Each number is 128 + 32 x the weight over its row's rms, rounded and kept within 0 to 255. Layers, rows and columns count from 0. Numbers have three digits each. The size before them is the row's rms in percent of the matrix's.

# layer 2 MLP down (transposed), 640x160, rms 0.141, rows 372-412, columns 0-79
072:139087113124136155088128132118134132094091149126129109117099130104141134128122088117096127166132125129161095157133086119119124100096117135167114085142134144135080123138123118145184137104114100127123115156144135114103100137148119116139111118
108:092092109076118093123152099169081133111079105093086141120145092151159197123125138153143189115138093134146101130135193101145155096081121086105136057139153158114159086122113229102104115152165111088117115074146104147118126159167112162146187121
102:104068128141134098125106170037109139133068121095094124139145168142150139090145110121170112128124113154151122081068100174155151090079060127128119163126127122143121100112123153081163098137114187094155107192158164145125100059144115127133108107
099:190104068102174160134123163130131070093105152144157118131165153143152145098123121097156136154136143144152154034100136136129125200143098116125109186078071146126095143194154092130095182120156080117153147112117107078210132101134196096171130106
099:143135089150118170117166141138112124164139093095065153115091136141142105133138130165151032130133154121086124141167078154133097171135159116082152144072113107135170159159184158128109133126148199128075139119228135166176087168132110108035105050
087:112130172118127144077177180176123153152109115120071098170092164159113113144092111138063111157106152119073136159146124119102097082082109120142093161115151141199200134130126115115143137121126147130111155078142164146129124094119091075159157094
094:152123110165103092084133129124155143127138036129116100145116143116133163153156115152127156137124149092132110111117161165107141133131121146101127132141100162112148150138172090135110126148152108133046045125108130027139108139145214135123115104
088:156116158105096151129154144071119132153124086089141111147127148178144136147128140107125098142110151152105118175128138172100168101149134123101090168104084171098126069100112204111100123107133112169176156103160198121137101115089163116132132086
095:124108164147115102090105180075180118153108167110180118139164168131189114133069098124139140081157119090134104115078096119111088107136102154098153158167083046096107142132088190134147116167097128114107086149173042119111099146144131135121149150
106:110148196136119100125114103160157101119139114115105129149116075132191128169094191128143131116143136169103119078132130143130133102168123128147088147123160161180142108090116153122120177177128106087084164116145143153094099195165087168176136160
080:119156100126130093086142149158130136146119134133115121163147093130115117214157106195121089057125104204137102142121107089111152099150153139142127157121139143092149141138107134106102111137045187076090102155174142129158115125190146163124084156
094:142180101135132141156178119113119131146106147151157185154115104123165118160159090153091116137059140121090117163092136136125133170146117112105090100116085192101141097110032162044126185129163088103131155178112052108119116116147109061118110155
082:151093150099120120060148112132128164220075131126110111114153143160089119165085111204140151143155102140108179110107150156163150080180125140143181114139194106100164109108134125079094112093147156108135177129045094143138151055157126165134146091
096:128158167162118193114124132147177106123115144178113129135128083146149156133122150104174099155123109121115192091126081155141084175132074126196118134125127149165122133126149117147103120114177096115126111062133102174117124124077144138124167168
106:122090176118139122120111191162168085128123149117104116160086125115093193102117136139131099148136131143144194068101133116181108129098131105162107116104094117123135120136047173109142014130101130161131128121127134143084067115149195086193164109
107:147125104144066169167187044124086156123153134085120126191100122081148141148099135120126158150095123112121154150131107158133112151141151116073089127117113129143132145099084140151129095110103124116088095141133061094148157069094138142100177121
100:092125108148120162122138150172108132127092082074107083100121090146100098162117143153094107148101145100136140128168137141113113131151163114139084147130190086107165151108088150053106082069096132135018128105121114092170092155094102149111145086
099:133187116142132114124109105152139151113098004113162154139117138185107122149119175168189079080120105147043147131085163167091103194171165055098157144102149120155156140088130156178154163123133155138114092115135122101142117154202088158171155092
097:137162140139110183141163048096160077141135085148185113125088125103159186132214145103088104125198127091107073093168121113124117133163130150096124106118082067110138147115090150121180110153195081075118127189149122086080176158107100072154165067
096:141109072115157083116170122122094137186118108077113142124111143084066101157113076101111123096151121135141197155083120134120161165118160136119173113145127104122109121038114152067131129104140171093190139087121096196134071101152169130153170150
100:130147113147146081121170098136134154166090145122137066117093098084109093127137077128088053134136144170150101120109139066162172139083096155117068122117121111088104114121151170126129192143136135181082137192102132084106139171038105100120114148
095:138133098154171112078150164129116143120102127116137184123091143098154131114104121151157067125141095107101079063160106128144078194146153124120101133112110157093183119103159113111090172189170185102101062111187128163168162109096092105096174089
117:138095112104207104114139107062127128149156158117084121134148175064072129103096109108126098150119144117129128139120142167128065144068107083110203126093068153112118116114127103091159131125096175128110075124148158119138163076129099109139089102
064:129109137182147121156119101093156192113072088143113156136142063151096049136104162109166154082161103124086160118108180112130126148118141094143100121123131119135117143137121127145074147135129107126126123118122067146147103153092145107097135163
099:142186157141129099134138171126063084145105155136149172122168058143223138146139136158138109162200144129178157137115230157094103165154085146076122200091089117111149096130097131124159130160092097106123123162115129127196065084145125102091117149
096:186149150134139212109088067132165134093156130172158158152160111156148137157098142087110102185099133113132196105103124122112168227128088104068118130111114157141088148128174110162121140108119127082084132061085100100175146133056089131117108116
107:105123068083128144125151119159127129108183110089149173130137179127096143161104186124149180141154190145122181160126151146125124087171156088108144100091117088149085080108168185116096130094180157136073063123109118100129080122028124130099159074
097:136129112109124124128131129144098145134147074130117103105092158091160181092120139162116120136145152099111143088106125139176132147124134102124139146162069127184151121109148171097106045070143216174158138108107166114115067140063126095116152074
098:121109137164083124099120196108102140181081087041124148136109104231148128146109137143076113101129130121169168134102156112119118156160127119112067121114196167126134097103165140132128107132200159120176052149137119119143131097106090126091092068
101:132084116076150130143075099106141158136125107094143123095161155097037161187075157177138144123138148176113130134110154109119112119141106129146171121087106152146196139064079155131162133111130178186126132133146210150136075091088108130131192097
094:135099159144090044123160109132108149133144108117145077138087079181130095159176167120114177115160108133126135107172090080138101042198120157077122157135101157107069133148116132077127159107177086114186119169146134082156162138108136149172099089
115:085067188118072095096135141134104144068164120091091090192163098151170157173148114084123092104120163119185149129159132169090079064145136173177153143115208094178105146140126148159147138084142174149126107148137130171150139147144126102114125191
058:100141091139133121156148178137155104099089091108135130107151083094181049094116159094144128115174098062118146110101138115094116187166135102143158108137080169163089150136143088157040148150131126104120118122107156141139083178116178064123176179
116:153137143064103136091122177198134138155096166203130139128152144093146126091126123125144189117131133183200101143163162158148125140100146138134136109077029084057070094131103196160125115132074127136178155126164113157164123127188129128141137155
108:109154115105135100128091140094106153133127189082159149084154146173142119227067169166130133115161119091116149131100142110112099191161112170096158156200135108135159093095107143129082141110075155092114193100086145171151128143073181138122135162
102:079139138144131074140122168134079111107034099143084163114125144142175078202149132096088120118096121130173142121155135155144072137110119101076083170098143164139157109105173138088083144106116155074152132121104096144080085079184130112134136139
119:119118153066147200080093109155151119105116122152164127182104218100130135103107069158070146183146067150179124142120124128169163119152183092100162136131129053102131105161100142156147148167095136112135109128124150138124153152139094132195144162
108:132161082143170103128121107124128162104106109112142165129096100168179161130120138159156123117128130123153124125165116127071067145119159116103108107125126116116107115071140115145101100144128114107200102150184122111085079125073067117138207131
100:173104085173118165095132078130111113073133173117105192125135137140135130097116171162111090125163125146097121124101129137106152133155083125067179117100119118102069122129190121173167172167142073119183154113158143134149114152109086084138175112
103:117181105180139079151153143187140134204134072137129077120126137161144069153086128170113147104156127054072181117142131156127147119090085162136097171112116199204078140126123104097124153135151098190111113118121082138093132165100060135142176073
081:163120121117127137114134184135158150122104157117106129144172164136186023157135120106152124131108146086109163114106122122109113123136155152095136150151151112125133131148147108112122151138139156108156118145151124135083080144123139127061155094
# layer 2 MLP up, 640x160, rms 0.163, rows 373-412, columns 0-79
114:176112176163200153159122108131121137123137105136126175110038164101114156113103148148052110111153081080116121123149142133138138161115099153115110090141138132107103114172171139118074179093118120167167109146095099140130188179132126109089106162
107:143133107152100137129064138130199117118110150109087094113134133095071114140172105121096091151121101138151118131139152124137139103110131131102124083081109115053165148146122165176163125080124102158106117129105144137079147120141119125089148088
103:125109136088119157121148096134173166154180190154154130125148181096144142165133142116117096134144096137125102110121151153165138093157189159210111061117143137114139073119155112170167095123075079136154164104112182093141153173141160146179134114
101:136115153136137133144163112129141080135130122175137086111072112123136136142135136131107136110116123172111132192129127164119150114161102158149112114130159111116204143156162105135154132158137041135124213101062174099072082129144177129147088154
089:126155151089164178171146138128159075128095131129106160136131133130153118100116146123118193158101122117177144098064123147113191136088139100134133121159122090140089119115161146135103096094152030139145107138088104098145126163127125161177128160
103:125160144154123138110090142120150161127097205108108123097147138132138130120172110124174130131078143101174099121137102107160171093139115091147078064126204154162163135159142156096116147129112076140098170090145141132098103078131103129118139102
094:099114154109066109104106105161109129128108119144187113163163066093129123109137140126135152179131154119112119155140118100115146064090217146147135099072240128132137104159156090170116150155134122160156122151103114140137117156109099156097125171
100:088166131124115141131118137125088151116103129156150180116087113133103188079182097107134132164074128183134084092115154083070119072126173110118125063072197144196125149101129102106116130111136078155155106112125145128086186168130141131190175147
098:070123136075085103153151088122162091083126139179130116133115137120094149127130117136180177104097138210170150102167116134105183108138119105180110129085114143153137112140155125173211159174100127149147125111127149172102087119139183171170132124
091:159152168095124154153126123128119129137142107167118129097052120145096189098122160120005130148147134076154104129089127127125178121040122108099110122182126110097109172159102140130136143082175096185078132153082166163118145161116074086103142200
094:146076135148106121182139127154123143182111105095135162122179105133081182091152145115122118157077142160117156164165166108127126118097190133143106096114122139133153130111116086191109094081137132131145207149090125055128139131145127120177091171
088:083132102089112140100129080144181115145128146142096173180117146151108132097133071178137159122094062162159126106197169106107189114129125113113149138116130088157142143091154180163139149124106123115208116123133149144104162174116162139184158133
092:125146140116128159110154105132210096095118178151115107123111094073125152156106069168096118116156129082138135145125086163130085112153151136132136160156125115087077125119170082089135095113113125089137164100065103125151126203132159112181109181
099:153127151124117170119094121129162112091154129171144155173128146059152175043115096152099100129069091114142101152156133116108094118121116171130091124156149116186058175130116071124092059169166166173085196100164168129139110170047091132166117150
110:106166160091119109057112130164084177167187158110094195140105109089155160114163134154125089120107122159154135124230102105141160119125116137164095095100134025171115143133182135125149112152118052194109089158148172138116148141056124147147132114
103:119115123143153117156113102117144176123145190107172152104105117144114197121138090127116116133132154107114073163072118131073127114101109101137082055169190117137130124127080136148152156098126149093100213132163220115158151125142125102111134108
097:144100206153125199147129132179093133131185113190106111110183131108141150117092108130140148163143156111141149130069138162094162123031148134132133134205116126155140151106106069127124072105129129113152181170111062086126143148107100135159086193
090:138061142105144163088150075125176144083149143060134129091147125167131103132122094165119122137124135135144058150133073091099086071042156130065156123116166140113135100115123140134133138117111134106204140170085116156129149153135138107153141125
095:087131133126101165096106106169109145141096127176138148161080097100087142080173107132116163149111123138167168110104147083042158118156139171106150118109162152187119106097133155076138134132128166129182151114166105100112145076077099176163136123
099:123117151149127143165100106149080184166161147149166095161091068112060111136242059127102095139128128105119137091103106118142117128130133102176062069128136120061142135161111086130085139157145177165115145113128122102117170109096156137085071136
102:152138150103142122138110118136178147148152166163177092157079117060086096130174118121104115129148114138109128141125121196136142106131126190136075046120150125080150144137080146192135107153133098155096158050075178149073133121142171106127094113
107:154107102084200123180172089102176116108072157118130177166037163131127160082111154134126124146129113139124079140190101115076122144088086105152164073064090085147088118130148169157138194161141104165154118182114114147054073124175166121177134117
081:063170116081166124099127070167130104125047224175124072127127123114130103127168062137118141132145123114222080121123122171091108105139139130123116040108159149125148105138143169121115102109142123107130127081130134149101119086095142126155090132
103:108115120140166121129140082181193105111092205128149150122170115134160136112164122145138126189168183151154160153150115130077126126102155194144147112120130089112193110149119108145117133095154071171123192175104073115123138133098180127100077141
095:130078150073133134125169098121176119100153143197100046129128120129084133169119156144117092144148170121127107100092106130066096161146111140153157093079090101089121147153186108117198144185094152154109122161080076122151124135144147141183081167
105:125114111140142132130108112111138105114119186043121167136088179115120140106099091121081168125136136105155092205194056148166112166107130094142118125183136112131059119152149190179114113108134184116077145112093126144161144150170112135115136071
106:151115129111144154139162111143136092115129124127096102080046120137091154084120120107044128143164136147143093158157099098144154154134106095126115119138093110060140140157120162143225109078129122121099201176123145114052131153133131112112137140
101:113085103124144097111085075171188083054094143101143129135125098091124171121130134174155137144164107136117095116143115149076141071114139173120167075075213159137155103184135132147124170156138049115145103120099112110096114145144150164094162122
102:107097195139135107076085127134125184084114181159175125157118113096154124107084158151068152146118141099153139169176072155166101151100133114103139131136130137107125149136172175117139095144099147195059098128097105137192131197140099169075108121
112:128095121123091169098133096119186106160111129094127134142092099047144114147140061140057134134166095051110134130126129132077151120130154105153102034191105110115108118145132133178105123126079110127140118090085171166193131124115143096145069224
106:071128128118078097135086107160125131116134133197178118148159119102093182128186155140158099138120162206158207171148130174158108115157134155158122129061149084141113131158147066122126167195104116180069195114093157125148126152103139152139094118
075:123099200097136133122107084137109144105107150192123167148108109124096055120178150163125143139099156150154108176125115118155139122086108162089055129141162109069133139157114165167134126179164116133108085092121093140098147100079104121122030139
104:172082203105141165168147097107131096091177086090185112159089123072129120133075142151024126121108114106147136130197164202136124132122141106154115098117117102127095116172175102150150100154077132072155129131138128093134150159160154167132088108
103:169141205152149117158116127155154045050184157122169089117093147125095190106144109107125158137124112148126110144134113178148141160139142117170100059126139121138091148129159035128103122139140151110063158124135152113105115187169202195106138135
098:142076104133107145109120069124152183136163134124151114165105129076103137161107103184134114115171090130120092078166066117136158070122089127111164129135167112172130102143109141189159187142067155140151115093113094131156191173145128142100102115
090:124089171072146114092116114153172114121114118167148134167138128119132111108156082221135118185103117152172118160173092133074130132066162168133129119154141080098110137148098122148140153155116150151164163174109146172139132177087113093114096189
114:123150156161142141165075125105118148138147126130184144110090140148132140106162124130041152126074116144196121109138154125072063139088145121131073076112165136120072160112145069112140093117102064125156140123169130093134155105070130156114168119
099:115165139154177127082036109167115165099148181179128174139085164065113166105121142142116101097121132111140086125112125139177157120158079146151097121124149082157097153140117140088098179178051135172124114074167124117131212128125100123135133092
115:107099115138079116125085085176108122128112117148138114153152165159062124098141139202110140093077096158172094134175052144172083078097109118121098130152131103127088156126166112193097116173100137174048133086136163118172192088068113158110129103
085:146108105094096193178113090133150141141140116105113139112092142065060087145144043119099120155149141145088117156054102104110158078091112141121104082146126095109147105142112088157093138144123152124097160108125146093117191092142111115080076117